config = dict(
    hidden_size=128,
    hidden_act='swiglu',
    norm='rmsnorm',
    positions='rope',
    rope_theta=1000000.0,
    qk_norm=True,
    parallel_block=False,
    optimizer='soap_variant',
    beta2=0.95,
    doc_mask=True,
)
Each number is 128 + 32 x the weight over its row's rms, rounded and kept within 0 to 255. Layers, rows and columns count from 0. Numbers have three digits each. The size before them is the row's rms in percent of the matrix's.

# layer 9 MLP up, 320x128, rms 0.28, rows 121-157, columns 0-127
108:116142126167103106131182025113098072131152126136141193122097103142147133064168165095205184104118158127109127123170065154107084137127047104160155140100148126161039107146101085164107160107103130168105099120100111112146218139169093141138114141168102152171135128100092134119154147089136129141108122120126098123103125121144151147112179138102134153174109139111097170167150134189115099147174
107:133113076141087128095150120078132062112188150142113138183157173141109134204096113174116101164107185097113084078108224111163159194152148087110163087144171141101084103084159133156099099211175111060142168107140141132104066125110161116156105117145069119093111154142108139121105136159136100157163182181118119130157120157104128148133135131135162109126094133169151140094108113114135093128143
096:148092102112123101123150167092118149198124171128130128142096159161082060107111187104078159196172109076133081127167117064170116120134121144101062183182092139110147137169072107117150128146102135138142088160098100119090108099162112115164151075100115108138142139156107164138073141101105119143115203132111125126151115171133077181161188127113145105123058146142074163094108087114091088152136
100:109168144116156106115170180097118148171160091081098107096120149196114077082124129099091083108128125127129100074158115107154129176151124083133151166118090139081122143152153110124050145108135171167165173155168155102136157160127138110169091189141132116157186135100136126192148153196103152170197169129147107099173141106156130147122113163059102079107139102116098159155178166086131100077109
103:103045164149140088179106135070142106149189123133146091137113131112125100170110052157124116156113105113118134119096113104178136180083081197086100084194154129064094131127183140091150097111124110146140175149148115142156079082113155142124122161112122113173153090101173139070145165104121155143148115113083101154089142140125122135088083106138101175154127126138187107117053135194111135162082
098:190128124146089128185117156082093074147202095130142063128127117162120119139189134180129156064148133109129157184169061127131130161115136103147182163098122134101089095134114188135121121143127120126119088167083194126099133161159076109144131100106078071095128158137148145137104087142138108184142081114154179155122121205144129156163131131150096137122181132077169125110149105060101145080135
096:147124120135133111098110110136149112171198149122130142164107153118074112131106124180116088089104079149092204127166159154151156107118139116137117201173108160119128117115167134130120155128151200114139066080144152120081104118105121087140157118190162158097095062110119124084146087122065153162185168121186107117130139170111166093084187193128090132113045177162154120144103118129159124093138
093:113215171164121149130138142069060118146166160122119085113151133105138136173128126082129170149088137070096135157141131147129136133110071075161123164135122091087134147079146154162175167142161107142080107162093147153160135067103079184151145140139120132175128153161164126120134153135115108106069155160161191123133128143121078132064113122167159083130070123129065117089109231130103136151110
104:118162179160077137141085096162198136177150169101152119111104154165085089159105224077134104179093092144173190091143132141118135121115096164133126164159150124177150097088110118090060153136112160133143159120114168101124085119166077111130151101141069139150090116119088105103127121167189118133158204130132161173177130123120102132078093124087083091147138080164114118099159109156133114129103
092:140114150170130094122133097085145121101133111121181163108163164117102116138155094127130133127129124132086170159171131110164108098135135127085094102071112119178215121115145193092120083140191157108057120114082114132114115110128094101077091144110154125110048114078182132170140139154121128121073095085169193158097153108178106148114120079124170160144107188090121047108114156103160106076109
096:093093111155179099131161078169112134114066137150087142181094093126126122135129095102044162149098141100132167111123094149152093122099195165119126201144090144057093128165134160085109174134098157200158165160064148130133109109149131090171094124142155173177057140123138167093128114098148124111141147170144093111152099115143131160105141095196144157119103130147113083115074098159150101116182
096:134144149117073169095147133118154091111151122084141128127178167172126086160129137099167097126110117111112191126149145139108093127125097137134086148159121140063094105095102100129079179188110108133074117102132101120098159125149212122156093127094140159163141133150121112066180138158094073160138148081099169071182149143141136092139172080134130118140034177089141100143169127115106183068079
104:140049141161112077077159149112140128106148110173135163135123104103143157081176179129154097156115164144085093140145089085135102101144095137152106106101075149172095168138066165074107151093085146103097102162115180135108138120151107098164155119131087113154067142125122102121118193069055109150131164103118169170141103142200108123100206156122090125186134162145103149105104162177110155110128
099:106118096114130093171157155101119136142104123116080129081172148144098086074088131167137202119116158131169158099153116013143161138150109112116142082173155120108121115071114151134113081177101116096160108091113143140138195122114111130106148119113175135105096155073118107122175142083110082163121149068143127144150093121101172125140092076167098139104116128194100117104134063195085120163068
096:113160143107159132156137098221149196136117115125094180116133088136151155121120091031116159118101139107119094184085126156070113151131119126164080142146123135090122131084069129176087120100100061081135085136160121132186099066130097176177108102103129177145112153111107181120160088087145171146186101153132109178161141142130136170117090120158135161120123054150156101118144137146153160111142
105:202104139163124075120174172128153074132123113121118172103144078094094156152129123090146134125181116152128180102082080084183116138126149142160144149146065158158129119115145059129155154166094101142126054092122133099185102136199094174157167099129134106197151135105107129189167137132180112132099084113113084132198177146084184154116102147100111132097103110151119128137185110131149153142123
106:110121134117141148150146097137094103052125184203116103124092118076129125131127118116156135169129116141146192103082157111066107108132106122145170152137159106151088125148141090209159174143149143096120102124109110076193117142082186135073199109185129101147115114167103158171102129108114160121080111129063067131118121127114168121153120116177142111173114157103090104199090110151188138098168
091:154154145129153101091109163134157163133135124130118074097154097174192159101177132139123133135132086135149130097115115120141162174170081124134116159153130095137188152123144152117146122199089143083138137163145144140069098079149126175129132141176191117185117100164158173146166132072145130138163189094151184127092160138120165146119087167095162085046134130154117102076160076092121038107155
107:113121101104121131066117132117162116130139142124132084143159148075118100107200152097125176153098085149146082133100103079185037125117111131093147090122123086101165156198158131137103128127140080137131064094156184114110116149083130100161086143140098074144167118154138155205104116144075119045108169093118115114169077142129180104212089116123123142122127113117072109114149150111131087125151
108:103121134099165103155095125112137117160139193146118134093081189150124091159080156178167143146147126145158118090172191060085153177152059083143127096091120156121141140162108100170090141157115138123118150092086138095136160155178097140163152143132128153147094100143125188157158074162142122128192164183138176199075057140090159142149115153107146129143128135099113129137099086158083126059126
100:190188098082076118127145160141169151157155140140192110121124113148175152175135097137123105164109115095113156123138108119153141129113148099183129099192117080149150207109085125108089156096105111179136107123207096148169102123141169058122111161161131118137192163165122124195099141130143103104121123157085134202193138107137162103136103137110179128118109095167133105132142083058163099129090
095:093123131146159126147157087065132165158159060114125168148155200156078101215121160153106076170160113118136120145114206140093146131169130138155168165074140108138160149137162157121106157159149089142156114080202152181118153121106147140145171149138159129105110181124157113098114139135128135160136092099159096125106072092117119113141096195139140123079131122138071088112090076157076091151184
098:102162176126198157126137117095121122134145146124093138120132134122164116105086135128118083191157071158101205070117169152101146085103107165115096176149135099167141125130164195087122062170085117162134126111140162125184113177142166203139181180141137162118103085135110158142125133108131172094136127144108096193110113091164156077136146103119088132102155124157149183100141184067069124136129
094:122149159164165106071103161099120064123142161126057121107096090144175155166190166115106134140131112153184177143103144104092125135130133131117085126059089131144076117153085108135114189085086150077113154147160131075083146144153152123093188133110139123147124109148138086125173144178130099198161131106143100136137078172102142080183118162178145088181132092091098181091106132124116092157168
099:079099172072136171133124160179056081143129138139085089150113141079137156125119097166133105131148130165072164083106159074170123146146127163131177084104134048139170144149132160191152159078188147101125129109064069135071142135127113116149128136093112103161137129130167166107135171087123109159116107109112119098179099147184074160128127073135176145148093186133130126120135128122171087110072
103:098135161159170105087141102099113102116114183141151110091099112170153092126153150076179124134200106111094131150162164153113215137113175096087075094122161089164093056143180159161097169119123157149081139100156148104160164141138146157103114115158119109099132106168125174139204137133160215117126143138118162115149059120104139116137129118138122093149098090103143125091130154189082093061121
101:159188090155143100096119071157106146109150088147111079120158120087068120091171139104177110144120111103096101164123120126145099146097079105144118106193111145162193132158142110124155158088123103141066133107192118140140170082075133188181115144119130103128144169141059108124147090164106206092108127070143119219160134133105115100149123132107129094081175162153148127154129113140093122099195
104:162105068120161121114168076104126145127088109116095166138139173182078166112156097192102110116129143160130164074115099089087101118167141138085175175182068137156098177169128089104147123132124130086113162186144109131087158133145125043159168145107158143185094139140099150131139125123058113178086111109123076078147133143127163109104144094112164155066154176130115118112085083121082163132111
105:141128138166140099142101073084113155096137176109164088098107082165216155121153170162135097140126136077089102060128102164075118064137176095141148099114113118087143163133077145109144119101115153069102167120166171162145127122149128198132143090112081159089172136113166108091177150100133080173123121142139108119135195068104133127081184085129135144104110132109160123165101134112056165137111
108:171133087111120139059117159158149077137113128121135144128140181144130170104145079164164111084102146160130064110123155173125087141138082153104200142123067093129107125105108112202111133109154072110118094082142110117141107151168110126071123145123074125184196121099158142100152211092151147111094133129127097168116139086134164136132095077046141116186104111088122111092094158174087129162146
104:134126142129131110133147107091144139122149212117101147106089086169165081162083146120165140109108153144082114096146111101092112161117075138098070145064049082088132062103079117145146131134078171171131144166111146130138136123144078115118117098143191124119199163113142146148154102139115107109108126102165137220176083092073137130090133146148154107112077126100164146116089146142106045097151
102:128062103130125087110135101075135124134165100147089178081143134118123106121179105076096098095092129092155143168128150102124136214133159083117125092148153126173106049191149142125112070092140081129132137125158148163100143189093083120129112062146137171149134100123114100108174144082081110133087107125161127180154061106174147155116099132150142133057143081167158147112153190130138097084147
103:180147139146111125115195120139106116108077098172172158117114118157105179089138117156170142099144122127089163160097173094123187126182166133152105158113146141180133103173153063171115129178093122172151106191145127111159113156112110090108121117088143108100113204100097121123157157161195113154129121186121109127156065051114149052139126085145105117062139152169117142163146149179125101134164
108:143155101151183119126176133095123141128093107129164107081080098090160137133167134108132145133090066121177172124155205173151154073144074104147135110110075150136131129104145149184115098150118130133069177112122126125122089116077105096154091142099161126099159122139189145140077150101144107121071171090124141074125204110090138092080138181128151126131134114145090082191125069119157133214150
103:141123175159124174088105109094175151120112120164142167067108153117121131139137129174186094043124130094114135132095162129091145157159160136127111109156081145135080057103058128204130107084197118127142118128155154114084212147117082133149091175103091128110137115115144154150107144152159114158156197145118118125093149113158122134133115156178104082141171137162127069151168068183170140114165
100:136144139090147135108175122141120133141093213096148087115124139121136112150082109117070079153153117132158160114144120118097106162128050150087109141112106101056108154075139119105134136136109075066137134155114136125133124164136196152110192107112140065090094085155064137093114182138211095104092131125082121166176165149175093097146143142143169108117174141148082130101043136137092137153132
104:203105147110155093159146143122100160106097117142161137115126126115116096147148141135125159161132131057099149104114177145103085150045157045111116165162146117132121110087134140138083128136081162185112095106110159154140109151175052135106159122174128112099122102175133073098074160082128164162100118156141141195142074104129169163115065177201106118133131127117186088116123162109169170106141
# layer 9 MLP down (transposed), 320x128, rms 0.281, rows 121-156, columns 0-127
107:147149139115106111081130119153080102114106120104160108116150193124125112154145149161112134180161217172128090094116114071147087159045195122161116130149158140126139138097073129088169136102139166046140092154100087168158124149150172134145114110135097135137108113113131185163157104138165111108083079097075101176201058136105140147137160074112167092090087128166107165113143100117149139116117
099:162177126132106112174076062110126156148101134172124158138144109115171116099142151165109101123113175065116169121142153115132110092141156151154114179110136103164139169111152177119081149074132160154159122154117097131127113151151135142105143100083142081110166107094109096067164102108199085044068112104164131132071121157140125139117142154159177044118081114129136087196108067116186147162128
097:111129110078124149177148138187121165097065099132171141102105140100164161146146103114110190133085137180147173112066124120092100136100185147103122173168132149122127126156104185124125135149086110159124144111200088148152158108134093121107159146140185122145125170153123161111155171193207123148161153176165075044162112120167136095128155093084124123102097101153162092087147156144152104183163
096:109073141142080143091154134068135153144122062113161132070119140153121098110167130132075092167124139129162148115140142123170085066104066073159058130077108119139139110164088095142147074080121148062080082143077184154126121114127071109112124170133189165123145134122099184186126142119193160112148149115094132134098147158177131142168131046126099104120146148149081137110108113155129148121100
097:133160105181131106083049133130087128130129176154098160075194119069145113116180138132176134124108184155130093133166123143124125147135168118141130139149066096103100084078138147136135185107056114060142114129120139182113154152078097063097140169103185151147168124104107172108169112100120138146107105111143147130164101132122103145076064107145076170191147168162135119147081172111139159167128
097:142147142125112165105202099148186158110156110085078063101147147083121101106139141044096125142105094111125126088130127108154162135116129109176122189166112113136101169151094119082119120149141171178116137128124158127140114153064107063131141066110115086084161086150139146110126169238132114109119193169171105068152133142112140149084132164150146086109103142065123092147138120073133149152115
100:116092182118088164123133173057119085102091108199102168159147102144168174102126142109110122148165152118116097115121080157120126117164089127122105087120086130145150075129156116157135136153127119127113159168076114035081102163127129125212105130160111127177148166101138117146068143114126151073102081117146110180080161098156173098139156092092098102102124106157187063105124113119197145152094
098:142147088166194107140111164106092171126154168099117116148124146156116134148132177046145156206118065183152158109156104151127129105149166097114133148169096134115204193154148107074128112122089096150163091124126120069101165131160132176170144058122164146132131100177134164151051122140156091142085165049120140175086159105170130122120122161159126159128146094106152137101137135092120138156106
104:115074126121088157169137129100138147083156055123135130111100139145098208110170159192093101076109135160163110128098126136165122096122103140120146126102160094133103154088119137161144136141136099084082135127104118090116074079049159138166114133108086125164102142143148068093103157128157147123152079162128153163142141117163166169229169112077158130048135131141132075113149077124094126168179
093:126150085155171107120136118090158165075114161173147168116126153134063141111109155140093129140134114085065139102176124161129173183150155156146136135138140096100135082123141174072085134115098113135159200075054142116144180099128098124155085185133130105097146093081137137163094194121125115137145125087128108116131164113075110094112143203063191117116150171170146181152161082138085117116100
096:072143166170210091109149062123083110111181119144082120106115055156081058120087155089140127105125091105112086106100176121068124155079114193071116115191145069111138113125154169148110121177159178120122143121101107112168144154151160136162129074117079155101089107134111118116154127115100141131132092145075158133143095120160057082110102115172105123127106164095130120156123110153112151133182
099:102092147153146143143088064168094148107118107138155085102136109105153150155110075115194135145074137136128106091161169194138149112209123138110149108118129119123142152128196158126128179106077142177184096066114164104097101094149116130118148100079142125148127128200167075057118141156082107133149108192130159101151152187132150129121144142110097120141193125177130179157147106141098150204119
104:169082143096120145144094147159182085188135111138160168209140091135179092158128109148110101118121097124127131195095174069138106115195156106110160115121062136166141115132146123103156126092136179086141148124174181140142103173142120167123144147193089113136191149122158094103125119120088058096163175108111147126086097067145083100177124139145061135173172108161151140150131118150167122118151
100:154088144101153113192126124123089098060172092127142056136141151134095119051129114168145149111130085111114099115131174080141100104105088114117084126086105148147114104073125157128103147105141090072181100076124111059163133112081092151102185152107136187178123142103117119092184117137157094159048102130112087167127135112136139123099142077089158146096118185095133104161105112178155088128174
092:181086141083135097107118090085163149087125118154149129069189131144079195165124158154129149071095091169154149129127119136072070112112141102106119134110114149176146123156144109142103130118137170096127167143144080141139174086138041157127073136108128102073179142135155080149157084144137146085117072137145130113086114184078157165195110174090156087158087162134167145139170122118113162087118
115:102170131072095115185147133153076185121102134131156157119096170145227101080143143143092095145060157111144126098114149116142112113167171173064146138153117171122147180125105098137151111092187115132137163208173088180128134108116136151119091129164123141156161097129175173151107112163182114160116064190119169125162117085133081131195139127123124151121135110155134121127132141168102070110091
108:144107124070147113125119029078142102061164137144142123174173130123105150141149138133100140138144141131147040164114107150094123164099156172133177127088078147144122104186130092094090120143131134103190073190113144151132183050128100152125138118130138128122106146136101132128148152159168141110122200159111109125077121127068102148140137227084150108128126058160148109099105110165083126139136
095:115136125104133146141144127143126137090147164137115131074123124136081087184070117073097131070115115072154102119171074064103149130160195147082113090122104120144107079120093121176137145161188117109083104084204110107103107160134176103140176130167093131185137100127091165135091131117068145132115110081180174121092172152189140126175176111091134147130168111105117117163097164148160100168175
100:133165100120157113160194139153105169076204130140127124131151135151103057112144121168141133121154140151198147126094106119137088084136087102155084156116133123119116070176096070120189154137142159146116154185123124150157156189145195152061140165109151114152141124129157094192148120161079139157093136143165129130095104064110160107153121136145127053096137179069121135187111080111095144117098
102:128112173142124155148111210149084078109192127131102104146139112133139101097073128178179118166140120111111158191125115163135075185149096111115120095121131104119108098123098110123113090140126108156178112174121157116132097189161096155163157127161128084145082195131152113082131122113155110145116114083172105041146094058086091110116147073115083046112143128087132128206113106119127136158137
101:093077125093149157112143110122144134140119200155094158165144155152094140145141086069200112137140198173143129160159157159087082159120049185087157111098145141191125069139142086110116072120132149139132132128167113122112106183128127121137142077111147096128054105151148173131153168118120149122149127129049144102104175123111109190132100120110124194100168122148158111142113103133117156153042
104:157084166084059114103101097112094091101177147145144090128136112067126175101136124182121195114146169115108153167113147116146119168130123118110146119144134089121176096117127146170140100095094102191107129199112137138119141123151175095090166142208125091107107160123123099189123113146205124120128061160103202102153172199106141164143143090116162108125150129183145084137156124177085131158132
100:142120112149169089106142077132089110123139127111116110122109071148061088172190163136123128111072095146117111118174161151118139137071021129124106165151144106146149147123117155137119104088162155156171122153075156119109126101131140111147124119179157149153184139133097089094064164155082198122078143088094088071090131143156176116169192119123107141056093127144100168138109103149108140181099
101:122153136177200163188151108107146100094135050129091136117127077102129104163128120133178155123148129107101108107070140132105119099186081145141130097153138147138103042178094154137110135126119155079143163149101149189105214122160114138130159098127111162105152151125088110122127084174081110191087149109098161173056073155126141120166160145097155096090156173137114158146122132174117136076159
099:157152106136083117161113117101150150138097125074094083115167087148149223127116101056179133144181117137211100190109116096112126171068138152094117164170106115145129104108097108063084110147091138145226143152084097133119127163167187134159093143124114178076131111176132119103138120188112160116125116192121187178128129128100128145151141120140107088125123156093149144146146103153134110108145
101:099138155114081112110108126176148084128122135143116085105138078105124143140137118156155124124137044118142102145078137108130086124158125100163156142141131105143086128098127071151181095173077145198147198122133146111115137075118145147101129108119094119094058103112142112136134166120105064137134184149139131123157083063148148141090052219118087172106152072172204099119174142151095152099126
102:165138110156112068088106189112142107107125162092154166127140113097151092146095144147102133096054106123127134237112146179121076143116148127120087130171099142107125125172125123129164132112153160101075126091141141119124130097144109159156163140111123097133141199114197146093175125097152129098167074070129140087131119089129127155106132169128132180074144210123102134218122095133082191109112
104:122066138105102178155086140138112094144127141150142145126161074068087118109091063118101085205134080149132100144119145133106176143121137070145201083124105180155174156125139105119092154155156129123142158105144146106130143076175099165111118108139145086095095155099116180177097069089110119132138109125129111115125195166137116096129092075191119106130138091094159073203108112103155147195145
105:134135155102137138127129126173118192097118118135082114144124140138043072105102111039130112123159171121081144138147182152098156153128185129124108100144162194097112147107087156127106137080168156182154115112150102126210089100139107108113143170147109121132178159105125113146160090162119089168160088106113157192079086121143153127157167115194100097151076160083093126096098095093163109081148
104:136107083139121137136113139143140142138135095146169132158160159121102125178131103136136078140120093141093041102156139164177112148150119110080135127184107130107115208170154146179120079124098112212152125148153144134145122120131087220133079154176024146170133138084115097101121186127160127121127130158109119172132146148119113111064149109097141122154126091115182135129088170165131217095130
100:136105134151072182147123145117101157119152150097160134145122104099115150134134158078097084096126155131120092136197125156158133117124110179090091114156142131116133154116125039198146145136143123181127067177179121156178141106132140038108167148157130069135168126111153161080085178163147121147120093123105110116098085111127111149245091103135187129128141107123161080165175123162102102112126
098:141102139188123076108153136165151155075141151140130106122117113140112182126165133126178100097201106088158137139100122176148116154197114113097143167106111103115104093098103174114091091082143161163090155150163163115048190197159166070117086128124112125130127211118175116125141140115153134172102123139179098143113112113138198105171093106136110048107180138175133149120116088137158151135146
106:150189140095085227116107108114131181138097234109123156132188117075101086078155143176097080116137144162191104118152096132159144129092135116115166086150146114151105146123150182075117122164095160131151108102123127132124136147125125150152134196143132109133168100091111126134158104131088143086178140120182158124196169163128109139068139117127172123141072133112123147144171082172142164178115
106:120167106106108111149156093105216176131168139139139122159069143166061148076107117135166194168126095146121153163123098104124159061106118141156143155145147145159123131112111137150126147198119129092151129154157132171172094136076103114196172110123150128195081159159113096166095113074097142184096146210128096144122043118157151105170130132121111069149117147115149158131168146122089144136131
104:105203109040138088116147109116072178104143137097175156160139133152141172132138152118117137115128136124151147114121153114197091143203134094130135147181126146111092148164159112093108148153111166191156152156115205134103095133068129195119153170147099147115126171082159130157067114105126180096113141157119138132158136117169183084163188155132162126177149166057141142130125160074134157142114
099:106121155177103157164180117149156088141074119127077093106144106125051064160181130181212136110140144157179100143138160174163096116114142198098175141126087147099138114175149122119151119135113117138107194173171155096176171151112090167146095115106135131125167127142101119111068101153128123103133161115155165064090127087164167072105113122122132095145122167085114140103163155123083122095072
# layer 9 MLP gate, 320x128, rms 0.291, rows 122-157, columns 0-127
105:104123153112149105131084138108176152143109132177098149099085160108078128075039183163097087120076047165078138076158182112161114173135096138133187106128143135111094130098094110115138109193124120103132160099184114120081136109142143131130131097137039129132128145107138133108120152110080142162181088119165168163110074122106118159135129115143121192171085110110134155155170203158104146110114
101:188132124091153158144130197127087129130100131123097106159159135098153104162078175166116048117165115142105115138100165135142121126108147135179123184173164193114085120180170086140079121175138117130134199157198129106113139118136139114177183153070110135158172126119180099091124139157051151166138155171139106130075148113072112161192133126102170124104156116102101126097137120163100098118169
099:062156073118173176140113133097112141103103137136073112123155149098157155113112087131135075171137096102136114094073217142181078142081167088174104106098171103091154099145126146086169130128157105173126120137147137118118147092117126121129114143144100095111076172121175184143108138115185111122118141102115108205188100132157053153065113140159128076120113130104105133073176157108165132154179
095:170186081136090139102102134141142165135168101130077083013117125169105188134154095152103129129185135127127170058159087174094156087146108148128164150132121110109092081154116118118128115165139133114165068093129088153147129157135120143115125127072111159068147110131178166141151185159124142130136150072107168103166184164121117116142121151116115102132217140130090182107128143119128071105176
105:075130141096181119119174155173085146179125054135144134096151177166152144134118119145110141167117064137102077110163145139089144130052132127150104130110129123076105168163131197151188077116087109137163164125068092162090138139147102098141027083142115099149088129115079088105113105095117117110089152144111147107103192106138108150137109110135160142128076143102111089134106206092106135097113
097:133095049162162159154105099149184147142041130114114126116102123155148059116100159088119058161120093130144065130149195045134139132121095113137178124149123114183141157103137180090143107124124164123056085113106108115121153161136119123121146101076084079126068124141188085117132115148138156174143086185155102102130153114134157107127106147153132169079104194128132152100107147123160131170158
095:148085066163065172124108217111166119195151099092144140124105090127117165133104125051153099112129164170144143107091046113131116151102121113161138116120118092112165120119140176137140105118093101192107094098123076144141190076102104097125172137175150157118138133190084160136131083146132088178110100124115142129162192143136121099180103111160120103105142092150088157116166106091094120064140
102:119126077128136131097136143124096170149123116132115078142124097092102100116203091141099100070182142149117123080117144160126162196135107164161133124129145120138157109130103133137131121133141184128140154070136140140139177089043044157136117159108113157112179144149144103122136155098067114115151096224082148096084111032081104109153124142196152181128081166141153143156105122146167118102131
090:134101097109128141112129137110122061200134085116118088129104140178145100130135119095090120121130151078113173167146078092147126136126190075104097145101146098164150138159139088196151107126161165146104154114149139166107095086104100106151073164136145102125108177168116133177099113141167146112156038144143103132194125076161135122138064091121140100136166084123189050079064101125131175136105
098:132096095077130091149146107126114140128103161156148071102070134131181146179118120056148133083110101163129131106141080167123090155109143117113156113143086192146141181131189140064157071139166128159120135096125088201128081088069164159137125111090111122110098117138195146123133152155145172120132098143137139185176062150150163156155150129087152088106113096113156107116123181100127161182195
091:180162077112097135118114181144112145170111110134169181068183156145138115157168142160174134147148109098155117138190154116130115133189170135079114132158129185039190086122100135080175143142090142132068085129069155100120144145126146140157110155101091121146209122125108114105092109201147082098141124163113108135152092163113104132112164133155181081167071116121140111108163138135103180114129
101:123128122158135078120112080134116089119096123065164106132147132056144158092149107095156141088202120126170110038086148181126118156128178116118158160130136095042148159131142143099173143143144120132095157077178074092149104129137068138116094124147121124090109126126113129136157141141190143129134084102122107166133155142096123133139115119117113148060075187081161164102151129155177030129164
097:129185119113124094087149132068096108123089177177106163086147144175128064176118141113124146099168141150183111115103148085088140121178141069157080143112111165134169133076108203122114175109126117156139109129121088134128154114159133132155127090129077135050141111123158174030114086056115138155071090127142142167117158149149165114109131115176102111102161106137106167174103155116135175103086
086:181135121133069111106167056141176151086105134119080103133167211172131083106154103155096123109120166113159155076104162112140130096119156122126122093109079102089109072117128121118098055115061126105130140142156134113122131098154096140145095127169083069120110181141128164132143130142075117087150129095106055158106083158171164150166126067084142219144099112111136123107084110155084138110112
099:160185168108138165163123102142121079144136152072130067122139095076097141135174183175192097163152102143159136132147145148209102136119089158172132099126138224126124113124157102075136147151090163102076144124073160110102101080123109143157141129101121154161117159161159148112156138146115147175134105101077116125186177117109072171125110138102111208154102152086086132134138105130139148168186
107:101141110161094146138159225070160165159130093190135115167130178112096072100171099148136130171170115140156111137127090140094158077107138097124171114109091108189148136095129185133141150123116060150157142112147098172175105126148108121097095113138098049081128098137179075058118090094075130159174117138143138092127105129117086100105118064118098124113139101138113094134142158127127163174184
088:098116119091146103107123161141151112152103103191152163110121142153111123157068170100150107105117149097209214136123152107153141113140120144120092098093090152215105050156087140106084120112154115092134148140091150170131124083099117144157132134144166160128111162070144123151121079150139108164127085132052145093148104148122080124168144099126147137111178096159033137161059161170114117152090
101:115067031137135124077143124069165162126175160139131103170143190125121090127102161108085147158076115131129092143102184099159137126142162085110101185157145105187158102096165114116156114129056096106124111141108170134102102149118109151109113098120136118159167121170122156134087143135086122173122121145206172123167093154102087147066143156172154115122137094202108086131121131138110083068084
102:104174108119096100172141136128111102069144145078088132088155210129183125133077202164123104131150106155102120092107103078155130156137189193128141082115104117152105146117103104126148131084122096155144113110081054147118097167112106139172149045139124076089107112116101086155117137119095131131102208112130163067080114109096134123125068129144078140075074135123108175110154124093138095135132
108:181108134122120106125120148092108129145128133157139129136123111183108100111113165152107090124174119186130158170115155160153118076139129148065089233108086162134191134099135142150096138166098146129124157129128094078219118077148183099131116127112049110138101141112078104053145083123154109174117151085076120169153099152152182189117127186167106124125054114112120126123133115153135125134107
097:112132137130149120062120129142183188111107119099125177096122113122152143171081120108104131177132085137151108123112110121141149141151111184190115155191099072121102150163119124080107079198124135150110192161186193117174175108114131083191116172131128085181141133103125079159062084157096155122101122117162135099143124122113143118090117130112144200131124155127141120179093172174143062079150
094:145121117162105076116117084143178160099107143127138113128165167106148145113107127130179109157101149156110103091159153151200117130110143101130137133180156113110140135161154103141126099192118183142123124090105144165140155103103103048154077155064101172086098160130062098110115159114143125085129134157146132114150119140166121068092097167122126098112146157156162208071101111044172079135218
090:131101109077065078074109152166114091081145089102115161144097105115149138137114113070076119148122088125132145105137075104057129146136167108155056122081076135159128138124158136091112140173063121051106103120117106138129115150149108149143129073132163166166066177127210099101155135126183228091121115113148107103111140078127110111140104124140167137108099168164089118143107155113109097119107
096:092037133152115123136146138128091134114154157085110100103143107035147094105147113105123120112153091138090151097082106087162117179130163127139137157064158084131121111130170133102100156134123116085138179097184124108149093169158101146111081066182109120138154144184113074160152152132158123092159160160067180111140123164122132055162173111169093103130146135133104148143138077087113212155112
103:133154189180109101205121144139142085123122059155114166095113079095118111117107139156138125090100126075139167147152077107106161125164127156128154158102150128146040081090139098153104163102130115149099146131152120114138176112136149083143081113131148082055149191123121188134157127080154144146130172133118163163098075096163093145146127104205131168107122120115134168099140121154089062055161
108:217142113127118116118057149140166107124146212113162137124141165173116099130138125106150146104123156086167126157173121084117110057156150112128153096148100142164115073100161218115148141155102150111119206137186158138111103129093152113105147125144175130097140181078177108084189139127125164104143138137123146106095154066130131125158042087097098147109118128135143184165108104134101077146155
103:128137117142076104110124182073152167146115197168086146151174149089134046084125153150110151117181094111130129109208111159064141125155097104139108149104138117105102156122084116097141115147145090123179105162125153178145085174124178193165078071087164105096085115165097088169157147122133137153193120125094099102110160181125135129150116140161174184116178166105112130152113110114089116100130
099:110114107130080193110179082143096155173082120113129110153095140092191123110145198074153080128140156167058058138195176136141137152161168115134168100175143149122157147095141115153106126118116157140137131128119109116133099048151139111187151183087107135120146170120155168125116091120096100150107117169050192144175055100116146151123136108146141120120148174110114103160153175098157158122109
107:117165115102185167149125132091113101125147108136067139055127122081159133152149181176088129111167161163097139068089097180139151154096149122164197099153084118143145119198088155104165123130145112175131187121142074176130077153083133171162111110088129147138127159088135122161169160129109137091165140083174119103098144164078119154124151088181140160137135162177155163115060166179126138125142
104:144103106128115128119148109117090130099111146128144133101168134053068136116139121091098125167134135080145136140136102158156148145147163187134200126175103149096150164130148135090078147158165151136103122073190145186164139104061135110187104133164139063180110112077103142210157147144089173117096185105113152144050161165132108167083109160100130118154146136195156090098132084109153150104120
099:122076143100116148091140135101177122124106123153102113173079144174097102103054131080088153123150175115117053199133098101128156093170143126154116090066091118129092168185177090134150092109123100147106087124145099164087110136083105089137083128112155148138139107076105132115188146120096149144095057100132152174127059133095106108115064123107093126159106111164123105093139157108110172108055
105:062111133127094098109104125131125130140131140141100152158057163111211191110092107119061133128115057118111144052112144147140057120125103162138112158135129105160151076152137115142162143092079065100125180091131157094074095104132159150140057115167108156199123127166151138106116151124106105109110126124079096157085160127135103125138132181131125163042140110095145112108092116206109146116126
098:137115125143171112125224123148114091149091156114122103146082063153080078172146088170145073120135146146170109117134101078082130083132157158176097137128107145134127140122102120135108144099138166128095128124106089099128147177128144077142126071159145165117042132082086139140115163115165118132107191114150116175116139183129108146152072085139174198156058130140098152094105046091147138144130
107:144151111106109155108164164164056161113143122129108110118129080092082130143137132134098122175112153127152127135100160114111135142082167176099160142101167170128119160155131089083134158209146125142152151145211151141170157173112149128147124045099146132103138157166081122192158159164137149170120124182096161126132132160089097085123142190180140100062115159171123138106102088066176114172186
089:118130143146125050169154136158137106150115170129104122108133157119101092121145099114033047160148160154082158076183092187089096147135093116172122150102097125124124129138125040073077089099136149119187114134148117172143140095086122125143120064147125115092091172133136122192116129164108101165119119124098120136165150162154180126196112134112161122141073086127117094142117131074098141177089
104:103129088103111129194100153122096067186098136129106127082072051121144087160083175099110137097160194126183154101119139164104115130159167106111159102160090190136108102083144141149137109136130095155097090142131198136141122150133152104164143112079148124202141129158149125101144093144065149155107114109144106155143187089148099110096163192146169142084138107133167096157156123186087146123063